python train.py --n_kv_head=1 --d_mlp=1408 --activation="swiglu" --decay_shape="linear" --final_lr_fraction=0.0 --batch_tokens=131072 --seq_len=2048 --train_tokens=848600000 --dataset="wikipedia_en"
Each number is 500 + 40 x the weight over its row's rms, rounded and kept within 0 to 999. Layers, rows and columns count from 0. Numbers have three digits each. The size before them is the row's rms in percent of the matrix's.

# layer 2 attention value, 64x704, rms 0.112, rows 4-21, columns 576-639
102:501501508473516516468501520491469548474523403542451503483511500502498550476521522486497508495549509475530545435481553513564505507479461539477557566550468462460464431414580471523496428586494449
099:492516467494577462498486476473489499557435503509467526508519465533577466490475492461592486506590485483484523445492487488420499476514483477487479534493492510522513431481563552418517505441474505
101:486492483586521535589541515506542550552499544488563475592441497455491473510534455495476470428487455470549532512553489465511485559479512550451562464477414468473524487576481393482529477492515550
099:550459519470495500538544503526547569428522461440535441488506518466497493482516468509497530510542616518485555498515503536535584538462449469468531463538480529544477438517535578491473491558504514
103:525443489488504513476497472561438528476507567516509496490528513514506508560468402469469457447488497539471491523506492538521476549443464521440502499488517495493562439438532447503472468438473491
097:489438445464488490500455486513510478459455528461508483449549555440464470508455551503442458504478476537478461575502477451475554468519534518492506573413476525515458459530489553522442566500477528
100:486462512481515553523449548530480465531465531501416488444573476491433523485453563539492462482438491492427493553452496471495497562424492514468469424481513469483483551469482510506508554522507463
103:520435463487484421426432485540478541515424554437477589438416482455448539495498429533484538528537461521416462477461564476502519520510491517445492513504503492486517538492481460540438546485487479
099:536441484525498576503497485572492528515542504545533495545468520551528501480489533522514543471554521490607473547514523600457402460507435525452508575480574502496497454538508479536478556460433472
099:545484430560426558490458481508556562424518480486453511509523487480561570477491538471510479482559487410474516476514542496466465522497506522520475549490423511457462486489493521569519444457468521
099:543483499498528554523518480445591552602436553518520479463506584500519550408432462425522521503488539588480501528485491548496481512458482542463441527525542582531606504477513529431408469479452538
102:545459492551515547479478454538507446474507448514503568486461499449498469518499583389500455501490547512467510433519489544526419541521563432542567495446492453456483532454431471547577555498576499
099:540469537491537480455468470532476569504489502517487489559456462522541507521521461541526510532464548400433558566479560453578509492547509527492548509532480452485561488487474503486528540537546441
099:473505513492648412468541525553579516498515495463503484486579529453486499471531525454519512516528599436554479523499554493512475527463484482529485518517524460515442534466419495486469524477479494
103:524474495532556492476484516487446448487515563424559503537368477491545530556570526543557552519483497512555550506500423529555473540502539492505498551499564473479432560499506475443424487468480465
101:455532504464513463444505570468556462479464485493522501530499506533564449497450531474478480509489477487498405470603545468493499511548523515414529486392549463475469490486437556504513464532472440
102:542469464407395477488439493504490464489524422530486531460508541532498489494442545458537448396572560470487544557539386545509532505469523459490490486536561470480514469425494500501479497546496515
102:565497543476481463565449547588445493500527519583531511504559447500502469504486525537533526562502478451490507502463462477589517499480503456544503555504478494508474421480507551518533478475451497
# layer 2 attention output (transposed), 704x704, rms 0.0977, rows 4-21,68-85,132-149,196-213,260-277,324-341,388-405,452-469,516-533,580-596,644-660, columns 576-639
097:482456476423480444509458556494560537479497491521575495523463450521480447444514556448464520481412481484548457510529571479449486502453537522467566533507523506564518540522521461463504538464498563
087:517459542520437492552520481517483482533528541535463481554471489467518484541474513500455499573468547570494530505531599506510500493508453522426548533484530470519454444533473559485490457576480496
089:411487481490481408467469507423504418433531553454447560490505537556497525474498540578528483567523498465537366485538477486449485446508509454525537471455457490489557407493510560533498568536569511
091:532491522514542530554526466497455505491486489544509505468470534521443445506498486586444466505454556436489506476477522447511500535501548421442514503541451528593482552474496568497511486495473432
095:462512495480524484474507495455477516549571517470458531499508495479447579491497489452455438534500531492515480413604447515473506441515466503526553471568556486507556494543518482530512589492533540
089:487483591490483537528493512595435546474504540500541545520483459493528555394561511476371560463447502507471508491531598553502457531465471529517503483538460518520518512501461508480554446467493428
099:478501519455488407459516553498493503482482501510498477513420386518514520497504466544429512493516507580521519402542509461409502548577483504486499547528471541475516441459488525605558480535443414
097:424492494469487570486536496456505391492532512463494519466495549496532513517481489506519520503520511503500510505516439514520515423499489458511481423487463529561530510474534515502459511551516514
094:458523494438524515498522496507475493506478477512572462563470530517472476436508625538481470534450478502414545494504472488599484553542459441467485487490492568562466481430472468549476544496526533
084:444486492550531510555430505515546527536439527466531446522515515461483469512506529418470417489528532533510519537539487555480434520501534479539546452513556444505520491418473526534469547478459498
088:490457460534509449429463465486478542503505535545482489458593522493484474594457536497499485448463549548480466444465482487503513472461490580549512454574483494505524462485526494560457450538451459
094:468474551430433480461451494517511549467524478462472533543515482458527486413507464425552508561484443436453536562455492441487499489486469479516555439458552510569486548516485508533486515500484549
094:526525545540481457500419545490548441457514462543498435481399557411523522507509524453525536446479473534452539465446451502454428504516480518498556502421525497495478525560483559561528493443484469
089:510522531526510501475583486456516526425527574498493494574458479543520496548516540485562464460565484445491542536378475570496563593432531476486563477537523566424510480528509519562574468435538468
097:487525543547480580516440472450471514443506468577504468481541552487503460497523483448507533458564524520501515477459464486379480492518458460475440479480489532481492533459485532502485609422503478
093:512479529539531545493529546487494530482498504565496476500489501471433449509577506539506437493457515520544581485527495477503446462455508539540519540484514458493538458477450507503514461528505526
095:509529516554504499557523489473542476516473495521448578463550500531526513465546462533460468558497538538454558473483503495459467461490479485584490443517490474467540530451445494500588461524483511
094:493527439495490440479493458508481485530479501419502552538461524538435490456486516475554480453484537509482479530463489487462477469503522520476436477474452531458519526489504581499563502505523477
101:513506499483564552500504491556490466455516489531500495505477474517538443521485535488541401497524450565483445505429526503518488462593469502516479499438480486510468516466543462496465508523507472
091:519459504457597560527541459493388556439486525469497486488457399480540502451478472537439496468586491453404493499474576488509516496518454488496440532529485507457512538503480489497418464538501577
103:514492506503500531435555441540512497600470502434481496523467501408557506501508524580405507544503459472519541469491549485488498458503524506499492483521595509497488547532508492474526482521478444
096:464502487466529505502504462497516528553574509512544522399522461516470475538548514498486490506478531552480418504524483484501449474432458515442429434431507491436580548475507552515458526478551540
099:521463485462444542563485500528489474514502498528507527508473488502515423464492535524486511459410483425484475523543526539501491473563491527483514561471552485544511490474528522479502515561536452
104:452514560519472394480469496467533498490562475595523468538518485561539449511444520517467536559476470559581570462538501532486552514516489532474504487551440530514521507492486492534483547506483441
097:509556481488475490481510461455489498497463489489439508434562497466501503494510444487494415548544529535469486529449538483570486444496421504529476502496467508480485479529505498518481459458548569
094:566418519439460498506467539464502478491513424469480480505519395542450501520591446551483538619499498482483532457527461493443517552511505518505508507498450453506528432494534506527470515501580484
104:516527563501540466481475477449529519455448429483531377438500483536571468468465433524514553485506518520472495519515569496497548491470545485522499530508460492436505505532530534546539450541504473
095:531548521520569524527530529501473526447483548476487551502510530550492452480505472534512519454551492460480433507506457467546492531542505544489431478497419443521483485519458463482478552497467421
099:503526541424473517521486472518457450546426541469546533508473502467498484540502484547528517468519445499449523498471499472425463525463463571501544489491606539468583505545543525524540533461497503
097:510482463543486425486450522412463545504524456499540483535487529527461520474484492567500474453473513511455591529469534471431514532479507553512527396524437567501498483462468548455478465484553532
093:494533551487455508517529418527556500521443565486479542452572450552558493499514422512477488482497518509485492508458519494528516432543569454532449536483552472463476432496470430459502483505488559
096:486520500494489519489498581511481488519525501505501449430510482448426495609516469501494463527391518499479431465532536420511440424629470519477495525436591517455495534534454463480467485513472500
100:518385470518488466489558485515454439429488466449475501529482477497454572486598499503523539475443543533555417423547482527518501504482490518501484479438514537387518480533490486556513520566520543
094:554515505534453488478446529506485472509500479462526470534541497552481543537523519526584488490517569480420480499515464474507537485526536534542516450487500477528461488486450539490456445457508480
097:434465535503517480512517530463535491544532495496590566505510482512477543528512531462561462522518421521534500467491448461479472424526485478482504508494502482518505545530600448508438547540499512
108:483504509490534472481538526471488522541511515454487511492564559467469499542509453549443544524531454490539584502548536421476471442511573513509479507453485457527512493501483489507531527484524536
107:534511545456497545531440496472561525544497469524541431470522542592543572462515520464469487449490455489572471508441442472414536502499522490508622455523528485461502492508485468480483506465477518
112:503530494508441500532452470539533559552457503496443471536508438502452511552507535553440555449457450494582445524524560533508471491514578446431400552559560539526423500396521541534432533523495475
103:480540527517450514588537453570513477513550508520530512462508466535503492450502486460477542477502506561529448559515497470560528532527494487582532515486475586521467523494499508513529466495435484
109:501568464480451477489591559485429541482462452507492535497511579554535486483494513398499499505453544549452524521404497544492504525442424538478502499513474432506470551545504465482527511535416547
111:542448579430436452590486505517532462512510535502452545417527526504544554488460495450481436466541568453521489485489516406542500534451488519416507565426486525493576560465441492430474506476443491
104:456506515468484516570385486515513491507482449483409522530483474558500485477486564536450482494486530473555496475403456459496575392510544513503499539491451557485444464506497577507471479533451580
112:521463432559500581460466491493567474534541491532499523447506485510473484461493432507572563469494463508544509498503536457494493538430521507485528471487448515507523511458409500412571503538484469
109:535509531526529468489553495540479511468495514434517431497486533526443518478515477457521422531513558416555484479542511513545550493539444569511544474529509531477596560509450504530484460463475477
108:526502505479552558514569483440452553517532440479488447482475501489483569438510562438487575516504514550498529532481503526482584556535523451491569588438511538528549509592508562526462495411505480
108:544448427552478595465490483561467576496503479459506477499500434485562436513559547567549544466517537425464472491514530522505502560504437545445494514479482433454508480530511557465512474528504513
107:550476414481487525513484474529530502584494481503481475475496491471474492492495535440543468452467483520539518469535543523509491461490532554392579507592474477443441511531536540466386528511478530
109:562455498484557505528463535526599505506480545512505469420526504413480542400479476531516495501461479500512505495528464515543465469529503540439509460555498464534481577524462484502526539516498504
104:551455492497546563493497508519526566493542491512548485545443490533480487541444540508468535518490473457538495468513561517496506476577524484504526479502426475492490544463500488482516568576514542
110:516474496497495558492519491492489472375552541523525500550489477444501479472501498550505551544533499496554507526505461467511490515443519496517475526607506491499472496474553462491457456514513447
104:438524473595542405556512480585599459510505500459558555532506510427581549479510534487481536491519510527431470458493562507479504491550527527503495442428514575481497477448436519478474453513461509
102:529458466521537535513551525442523499509466540469550528508413525571493467459466481492511504502525511497544486540577592449512468467521532467476504383509505560488510477524530460580533523480488489
107:475465442446563512496545440557504418560488495464525559522468475493480511481500465465516521434507512462532486474479375472559490498432503568488536429547505524485507493505469514444520479610501541
105:533547455501451576523492505494526527500493476519529557527489532473514556491569498483555488512429474493462491527448487549527502462517520480465525510492494448553488506494475512521558492468530484
093:440525423499525531455496532501447545469551572502536532430552523548551502456517450507537527492555471432577473473511539492426477539471516483565467550500492494481525498484577505483479542506514559
094:511453498519461507510497513536470451510515514499504523489537451522575567523584515536505584438561535463534507534496462553454575527564525500448523499476469490437535534532465522474515467489515466
094:518484450491511444491433474490539532489489509505470495486545490461539516561470389496546559456471603441513523448517480498488554524500466551524505469537486425442495452516536575448544486473559506
110:440486491492479605553518553522488500527565528511392540562539552532530450462494544518449521524457470410532552498463501501504465542493513505468502463481476565527542548523453484424508489559543484
097:465515567471575474494443468569479499461518595409429537485504473539423520480461499500445506545409519485501451491538443480426473539525532588509500460548523446508521443418487452507507516451485603
099:496414463439501491516472473483518557512537516534498495485525591511481463448478517484524392420485441565506535508556550491454515515526506514511509491523552466467516536496419434479448515559486491
085:547486520476454521461424490511388543540500523560499450576477465452458544484510522549572450460544451640383435443482517493385492553547498526512465507502491516463424486449433486529589469513472469
094:491512507467440507481473458454545493512552509574476526514501498530497489508476511503468582497539474472522509487499511584508511495555506529435463456535539566512523497491426520504448486539551501
088:504490476533532538524468470486484521485535484465458460493466590439495526542534472514520432474550517518479529502561459496498450458551440464509475539524477477469480488437507511550513587499481444
094:486503495491495505512462522525606534484502508450432529477536560508559512532485479497533551504510546495546480426494516452476470561554484550476435492525528486485511475449477529483524493496541526
089:481531427526487536544540481477584546595507500462456426491501513481455493454439467483527503500475506515475458543485501560442454464556498500462521493541473496470527589524489499559462402549478449
097:457519514517509495515469502466463461537508434531483480447488530479433555397533447494579451536518541494357496487468440442472495521489497422556521489448452448568515486447521531490451546550503557
099:521489619546498514485472504486465499474480457529502505471465438493464528524511478500496544403475450505465551496478547434577460415486453469457538425578520479489503504553469562507481504506493444
099:490584542453504494480515492535541492468595490479501525486519488485415456590536437497482490470558535448572475520467541518515541486436475480475457484536500468471514488486439453445413499453433534
099:554469471470459534533460517518413450543535525502508568572487468486501523500583538445526570495568494431498484456535405513484544456504451507472464492525578538477445500498494475522470478517489534
093:428511421558487555489453510489515509428509500575501461499453495564469539497620470480532531508533481543483508476465476456528482517507520512419531482518483549499498538489490490540552493509451552
100:479488481475465515565526482499514469456461468469487514442472476535496457478609540442474573580534489484508616586448517491516553534529507528549511458527502484472515458442532525518487504444507500
099:544469456485516484534510523492470518536500532528432503536503537458528549546555535560465442489514469444476493453471473501527486517508554481481479527472496460496477452457520488542568478494491493
098:526525537513475438540535526592475463467453484473444471442533497480446517485488457479461521497420514486476491430538525527486563487536474510585413576557442480429579498478489502549436481520413530
104:467535546504464453515460533465526487452550512561601497494513483517520537477483520477520504506490516514498554541515565578439529446510505508454497493499431474455475557507514459475477505488441477
105:537463516520531530476550543486486482551458536546522449494511531495500484522525536540552546546476442476504524495571524449540519462505542522516400531473495457501524498518481580528532509573465517
097:462520593477488470497483456529507522484513491443441430483539501475503536478514527505443535518459526580603554481550564478513520491532540466534452517554443465429486514519552493513526492560501510
098:494488473525506483461558480530504457527596515533512482629490527528536469439493529452537518492459465468510518497448454456458457486500463482528515392451533440493538497495503515479525529514494549
100:495438509592461591487502537465524561467514475453561465500541491543565518445473575474460471496533423472496537547522451521568447535542490474520515536592503486564508477523469475552488511476440537
101:483458453515597561468480531506473543467561484446443497478499508500492495453542568470493571489477510519460502523440477528518536523480422490481535429475556559546517470490580502591457592511426509
103:508430520479507465482539542542548442473510506524498559517460523499448495444501489548486460476521548539425468485459524498538526512418593569525500471558539552503524504495495568475504483558485454
099:515539452495497439546529534500471439469467441524514501477474484550491535498519457448544481501556509479512512495497474417609487514469456461450455491464507470528494530518532511482556507495485505
105:477482574492478501500520495519504494543524503483432476542479567538450531475566454408510472441510468486510521493512460520527540453487554448559445549581559548452504500409466462472484487483527480
097:499535513463457503521518525578481485496450482519515530495427441584508474476472490519565527495430498568525552495573493426568572520506500545515430507466489531502508528481439524502595492424471510
104:454525504523514479473510544559446544526476461544480486552562521425549449597506497429540509523469449501516482483470566509516491416481474547551487548479448452464520484497454406503475477452544491
100:497509579536511489522469530533459530469522473522449466503542523492589486478488459501589544505443502527572491497497502504526484472460542520484448497559484540553514568516465517477476501517495466
104:446508453450531549479464536527511511491507502562519476547513487451485473460493511562426525504459443446441483545516552510433489456499587536511480465469502501533518540569492515514532516583549522
100:579513538501476474604470537504500475535532506478452512485429493460478531473522523511493498474488454517481600502528574534580546541481527505535498490534519521479533504489542551531486506460510497
102:472555488471461551535563488432510433519472489565541481562438542465529464494479522493535415449490533558462536466523545501488433452459490530570504491500525454459452579457554577525418474524453476
107:500481478503488507448536536545526545484514509475454466494489628505568495566408398451501525571456533522476521579472504478417542521470512430458444594513504573511522467537466428526600501422485480
097:448530441515506488492523546455596466555464516565452456425420507503500500465393485549511475494510547421555597496490565474527416493471582575433536558534522551563486473571520440537492548517460537
091:532477547478502432493432546502492468580485446446480586527527566495504476601505561502590557507512596484480495491531526492534559502491489453560514574471560478508518509487424460532484478477460447
100:495622476543506494442509471475556427551536454499575482519487509510484497462488504501510448559445561516467482498453515504502475512621440593541467475502487482511518556531522512467474482473423473
096:493507445468469517510540486565556515569497394462523456533451529523520473529467507555552518500557492464522522540516555516474476519469493558523543506525514536485490475516531516519556439428493502
091:546504506458415523563471512518531517499420436455416525519508492544524470462472484531485475522532468455486512502523486462464548526430460489492434476513495552451554526528512580561463566492553499
093:496519393503466504534542514483558542495516479474448486507480494526409545504597436521472536521534472503481498455533503534530564499565552518531541482504508564569510484530502550503539537461480558
092:513460483480456464447457549467450469518457555532544429520508480526503467493477448484506531477492507496489509470469534509502479513474513572581521476514508519532490477510539599507500554558467549
094:534516491544541575508503467455504534495502528553528507527524521451455483509462444458535503515436516513452532495529479499450499554551514457500489524515530494505486486464562510539514597454515355
092:477487501482553508459458548498466559474468565492525517528496511424528440522452484502546448496511520554481486481505526515495613487513505468579502500444490435501532510489533452473459523506550553
087:459513414438498515509504506493534497500492580603514502543460508518439510500493581515407523491504458537474483572513547541549506516544473492552464465551517440465519468488572536502510495490500521
097:505416548537508456551521506503488542405543498514449539513518515491539474499490521565482522608499504530522507543500522509531482489524486493482504547501424508418487472514544541524473464488492516
097:417545521490552453545470515517522575581518447501552467516538555536519527441495519447440543484504458571477478573475552489461496529414497516406480462492556478502476472512563471568465524520469517
095:546480465514557559452541560476508580493524526521501532536479526479514424453498482537377479496511487527533485526442463506535491546520481494543475557455507421445574476550523547637477488574495559
091:514473560508451531482475516462552486502467422573522537553487512530479515515446521519484466570468506542522544513540469528526565441481500523506524533536458462525473556510501552437449447482542519
093:579544467517513519460464459544478556558493509464520463451454519529587500478520476508509441466486501470547519506522457495485555487528457565534461552501437499444528539477593503484439437514475527
095:500567483505508508507433473565539580501526614454559487478478446491566504509418477562523491516495527481550547438448490460481497454500546432491504450518531485522498567484450526474480505497500481
099:516548528461518435555396514515509445478530498538474502482477448502507483550531468412541444475524449449549508546599479516512518523401478537466478538432498504487542452484447510557563515493508474
092:498479496435477411473542535484496501468583414511469509500505516484530454462571493436529523509461520490520460536476486482437480501500540540469515502476536575458504458471479554507509515462487468
093:516480566477488427563511539551449522516542563544503505525542524524458491530543515510459519465464571582535442499515440517531501507486498446532473434523503430533526456508476494560484553511482499
103:529542496591547501462538489439512510540551551512467477508525468524463505413454493496564557510522534524493449529508512440506540442516507563489498433383614570562462532541517621502509513497532480
104:540533501592437539498471549456485524502537467432548521421430473453462451440511492519516514424430508552529500470509445474500474584499419544578540489526433463493507498543486499488576504538470487
105:459505577523510468468478478496461497449537443490502536424478512474566462539491493557512458487519507502452452522417503529545526510442483448505502472506551474454506498412543574466429454520525415
096:530510534520468549409464563466461533577501504492570479553399551518478463526522474540483531445470546506517452527532454547523416446548552511518567494407535549466484544507484477516412525464437515
107:493499533468523492513548595489465509522500460479496500525461509502492516497543541529524489513559508487458537552463518528490513469575532486477482495495501573549419509540493494513558509530535463
105:520589510564466493464527447526554532545493507449494513498391478438542561577566490585480530532509454489473491454481526512499484532527455467528497532576583454483483499444469504474503456469482527
100:478537439467451401508574450438509528454540502482621539475456514492572493556474487541496478504528493466610546504502518490509563524524543467524472525511408530593474509547542476509470461462494506
101:487502515582541542532477466489511496483556457512499491476574486443537484486549552479500524501453525549569517413530457505518495514478482452545495461406466539424485479465513487443564508497502536
106:481484497498502477449466520467564474536501532467481462542546493500477504501460454515513512485461371514534539536491448532484466555473550545563505482513517458479504527441445492536470458543511549
095:438510518453538444519518517492541470582480585545530509488512496525401484530490557512447511522556469540503488539475565514480527562490461563541582526508558523547532494493466465501489517437505525
104:517460557523473490422518585483504455404653511489510496556477448517503500534540484499449567508517552540478486487490509463511451500534473465535488439453456460461492410487474483564498501532482485
101:499506535457434522536474493455488521535456456448526483499533489535521533542495482495535482460466527513453575509459510424469548525580538511622420496547488567519462457508519519420528475509438431
102:481549414431468567510543483497551475535504509553519534472527505503518373517520526514492471517441495464487495537475441513515417491491476518520500461441495531505486485401480507575539441445435508
104:497463519483462472535485490575499484485483444487484473527484448507456527450483517533474489521490507507470549484506510459460470500522459483553487486533510532548568412512587491517520501521560529
107:524572459528492506469533520531498547512493516463502482447579576598523492503470538514496461545473476512496481488536480526462526579477480478516521502424504475536494452514520457571506524481477458
108:498482459497514478559513523489475508525544458576507571491462432496522565516550500581534503512422486483533511485447444507512503502476504460489494529615458493577506477560461496445503505517535490
107:519573493568529524501525458419489556516480523484536473455523428505504476478509480511517495525446530472454499463465530574508446532560498489515529383463374436504532494541466442486571548481480488
102:458537516454525614485548514475479493478431503523489546555505393518522538574460476488498485461476528507539463476504532510394535522469510534502534498503519512512544587509518511468488511501533523
098:486466443513450455522543477506539539486553458493499497474526537493490448502522404542506454487470450522512514593491462511484434473457513486482543508512507451462469418459472432492501460435487460
101:443515554453504537501492506523485445470448461527455494488480518495419542535489554497483522528513455538477478451490468556490468502542507446517540491512511528539452485545449481540471553520462472
104:518572465498456521607470542491525487552535503537506481524534506583441507472465523443489472488496502535577539532477458524530448491506499498480591499512486504555469536559511479580456511486501587
091:438422549542448440486511507420509578427523412534491477465554404514503463518521478508500466442441479371482529540476492462574506581556567509580486540445474516543520544528499465500529456466555484
101:485569540487516478467552510495464502486482511454510543546546506466492445561535465461507463458510514574394468525486495455520500460442536495522391529451426550488485491440520532499520496570455427
094:467428521480540536482455482504443455421469516473559462482556509449413478457600505478487471476433543562500511484501566489514425511452446489467509491429482437486423453495508453521564480572548534
096:527472489487467532528481569490552522459494518507488478454563554559553556471547564462477478494489543502467436480436504488452500511545439525452478512554572530564474544533450513416488505470436447
106:447523417459514508549539391472472546511533540447499478540463450474494485448463511475420533479557510458495506518592435523607500504516494513505479550537619517466493535511529469499533480499493499
103:464476513572496448539528574532498441487573506540501512544450541498488555478511518495538438537477579531502470538515503576548443510473450491495451523463526447505501568631473535499475457489417504
102:466486401534493465475502514486510636534550416562466458436507533459444590479492515476449513529448540496539564490561483419457452510528529499509492470457485506504464473513546613478533488479449436
102:566477480527484488440516509432485526500535492463498483492560536506516484555486446463475467498444485496542561498515411539543502417537503464480451546503507493462510420528471444429566531537464502
101:566533509497507489504487462486497495543538527489518526481513452441444499439506507473537459551483498509491501493538435460464538449462514496500540520509449459500516495422501544487476466423544499
103:438485461529462433444571454556534518511542489523491518436503547502506485482505450543427476553393482448548532480574499538486449471484527529527477518459456493504584456488463503510478483501530499
105:432459557491494447470421516497575483508505510499469527446521487453485542501435530452509486532588465475503503454507468541545562548415479489464506478449483509484483530446417470501427489443496480
102:559509493507511496453502463554463498472538449545588487505481519471489498465434412595481630519487506538483506503537529506549568409567526496474492496546483527543506480474527496457472466522515527
100:578481494488507525537519520439494547473487487487468526474531500473524491460546479465437413579491532514513559513496526487558491513504456427447488520513528411431543483467511504475495571579478527
101:490485447478488486476491512523366463521513502551492496512468456488513471459517510479599497418509502553548477503490436533525514490459495519549421508620508456495525494450490441478465511542483513
100:459461517524461479541470457484511597416517478579616504476453452412456497492570462516535442478565476477474573544512540459477453507467558534502545491528527540476475490516478473532496435503447496
102:489516559460506470557405539465498434528542529493465499538512549505456521461561488445448533496442486484494474500508488596374478553499473489524471485411526572593551552509544549509516514504514471
102:476452466460535548453489499425469506498453504527520509532460581508509553453467450455498484476436508484560545499520539452493536576505538487522555514491551520521569549521511474490452516501535530
107:566554590447480539539513446524467508533558452530545413453516454540451461430497509513485532523434433463463496437516481562511535486541534544461467444474545463491443481512441505453509422458565555
100:440515436485557474514474439441447441490552464543527508579500445528526496466488491533472526591518448476527455442580553446482527428505496493437452591573457525499537510487499467465517469503472466
101:571561485536528490558443491475506486536498536557514558495542493512554536486499504577502547488584477455516491495478542415544514465556568455572554584504440562510455484495484508525527498472494401
108:523457470515513525506474451452490489557453455497459491468501463435504483514468444488539507519466540525439492511473467457494507570525490495495596466520438508481503556529459492444491504468461514
104:487451476507504510505518478452541505501466481540432513540467443514565460499498489440504455471507469469537442529528510440555465442554604494540467466502473424496563468485530476496434449514498576
101:534575503455467587472454550494455545416472505503466519475506506387496487493451542435475503554479506504458443526518468474459477495496501461508509540483479483500523541517525490534529562516463488
101:493506491451444479503463554567465460568512474413441548538551542439496530541491553511450513459474513475454544526515434486461543476540453500528472494515523550524549524524507499572515447543507501
103:557471538518482494452511515503569411499484467544490508497506527488579500510522459432443450574541468568516511409531421489533526470484423526424537553464450523491558479440515495536404562455531462
103:499497514533525453477507483518484536459598485493444512415479509547514516470473561556476492520497464461535525548508489419513502503491473475465437491553528465558450495527542566484514529492535505
107:377486411494544532447577536470451440437498540489491432463502522530515499449457453522447520436565534523530504577453468507419464527472492460400489491559487544489436504476627588438582500468542411
098:478484440522516486432521499494476439531507501505502487437483558464490508421523534469452546482521404524489485497533468519458500467439503454493475478494470539493480467474495490508449487489497492
104:519453482548499485529546521479529594461457494474432529498514487461463527463520456452450516574497463576442511491485504463467430424492478556530498449532574479500474543532517541515500512540504466
096:464508503461529449545513371542569574477512484544505514523528507470442500525549474472472456498511509480500472532463533495484535481518451477535526509519443500502507448481521444529568443426536482
111:497527520537402455494497566558488517494511505442557468474503494541428592524484455486557586436516506524562509514519521496489586446529451527598509494505501534502468576561510513474525498482472521
100:502551621540518496439512457495456553469531506532525474549467479491552508481496534482517566504498460472486469485472536496523548534665532563507536543427488475534493454481457513511500522479561512
101:485500545523529476451521461470443556490430493499446499468454494442456536488482446516402487541527538485427427517535465544437453477488504510476487470464529536503474502462472557550550481437541492
102:537463499458527590518543466583513528477510445485530561526540479567513525474553489539467512434566475483443575527498539330494482501433417434492428520553469572458458542522507491506513454499507532
100:540449503523469511528486571593513442507449513548508491503522530517487465493457542454536478388496427497475530561485479490535600517469474449468422469546511457474534461567526504522556585479419413
102:481468546525463496507492566359517520518482490493495479559508522484480537392436463551446483504479537573576502516538493430506491464498517481463473587476518475536601555528510463544533437495535532
102:459443487483504512516444445485523514472524478460470549456513445489537537486542525498526481430446410515456536460506514502620510521458495545564453426489545494457514454484447477481529540518545501
102:483542528448497521420475473462467520453440497438467495502483478521420472531525499495520510522476502469530499513500465492553505536434508502605477560498425472529436516427497561504494464531468489
103:519529480473519508503500538523531427445454545493489533491517515551546490455604526422497506530492419548436495481452565490484494480462520496500453477488490486471454519506507487510412500517531496
100:554586414486508462450535463500436482515484478487459444455526549508518545499456543551489475497518586481495516505485495510477450534534496441494526458443473472521437546484483529474479515487564452
102:515510501534502480450492462547531494500466526549535526364539551541529541494516483488462496527501524495485557579490512501550527445542485443528457505484468485459535532427528501521455481428526493
099:497494596519529519515499481446535402444480485592524484489529495495465506514577506537580509532478539486487473589495533521540465490483413495487516461513540566469499513483492483451512495479411498
101:435450488504523507500566456498542525439441536490466558522495539492481559521524517532518452566457470419522453512452493494516523501517427482458533517457486527464540526443529482507505483460491466
104:481576506457489472443489476495531526525521530565421516407423479458483556513401467439474467560460503471565432521449422511426513490485453454519478513514442536509518466526508509524546431523518495
105:438465471492468420471429449571519457548492567503412455531480457538466500474486530492501517584524513525523466443488543499470447551485517402476531514541515460489532472469509483536515550556607544
104:554445479512543474491467436443488493475494497487498478416492486517504528544469480467513527501473544459417405465502549591508563553535559493538554528461490504496442510533529474441502522499538480
098:561515540424515531536489455442473482431494551492552457565564542471548475533551564448508447479531452451444509515454399517509471543472512432468554510537518468542422460524467474520496454562491570
099:529558538541528491466422508442525453462523470427443495468491395518514522436501513449523471454462526526480493565529381527528469478545496548501483546467545485571462519427469459432523548485466533
102:532500472525491529468533395499485560544503519543531508483547488510517474496493524506496510464468546452361472476498498488472466418477536485453480460452568436447479473487493537451544528488420465
100:502480494453447511546468477478554471554499509528462527496526526490467505538544507554496560520544512529574466573525548480487521516455444474538477521603477463533493540465501570576488458458454464
104:457537497482487512449593482487450573546545483485503523480572527508528522480515484501509468476563489465550541500443413509580510487524489490486551518561451432470497489508462469540437463526441470
101:507509471443532519499437478421508580553479435469487550474567500495566502535495491461558443497526516545489457531493467585517471446533497539440487569476554521474494441438481471426508476453568497
103:433495499505491516560495540557554506511554558539553498549411409504463482489527518451496498415501469564414543469541502462469532533552516500477490501551445459444537547476393459454445575449555471
101:561469461463446492615550440536477471485467490529454437447489473539456513548456465461523466502544487515494556485443513556478545476446453534453510488599565476518549446614513544539497451509467507
105:486492444559499474496511521556501489367474503465511509525545533507450482540529502521493442562402437528406477467480509514481513546454438481533489519461491496534560494488474496455460403497502543
102:514506517540487510517548573557522492550481477447483490437526526489432538517462461516550415434497503549503446549549474414502518511470580470472462505566418487450426456558528518473493514466524553
105:532508528525568558518470559587491535552506519567464488446558487520365496519523494533548493519472442489450542548433496517511485503437476494535592505435501469496525539414528494569552486529482514
110:550453446517479408432451578516495514493423568483527543504458602511487514457568500574520496510476497478483519535486526517434485561495471540488499564574467511503399454534445484551498495465460495
100:531468500506447509522527468488461574468543525537500507497480546495569445497527478510532485576480502564568497468436545562440527505555478511410521511479489494526530463416500550494555583434471430
096:565501558547474509468500463540452507386459455475528501468487556529499416464467463492510532478472459530442586531502441454492509501507517505470429518515523519463409552530533454494542505477508480
101:493462532527468474537519455498500536618475515478500423479526503492499607545469520486542517543509500497510491448429518534448457428495463453501420533523559494482470484415478511484463499450535523
104:571480481493537479467472455552580444511544524552484531541449446505462486574486542483449490511483522459468449417555489570558456435513472499451518495506548527536470516543421469533536479536517460
103:419512505472490484502539479489450529466454563540473469472501506513480552524497472472494486546539519461526561514488494393588465531566422453523499534486523479461508425459470511501507566550544533
102:530478518464540480545485530520507525496521515388505511512598548513477496418508488527498553489445525498529490511499465507587566452505538514451516486486396514408469592507515517544520539525490527
101:524534483481441497507481471448498440593495553511503520518439513504550508512446480466569453484508459466484508431501473483497425531546485481498526559522530471559483547516542606480461433467464507
100:489467513431502471486428499499549522420521485476531473530430525515523438516501512472415470525522448501483439554510511481502486547599476494496486463440471523493500571430494527504491470499477488
102:525453499474543480536478525562487460465456492512516544487467460545454461494491553439514516468538551491536477506514498482500531462476559523479505539471552515542511535466564526501463479481541511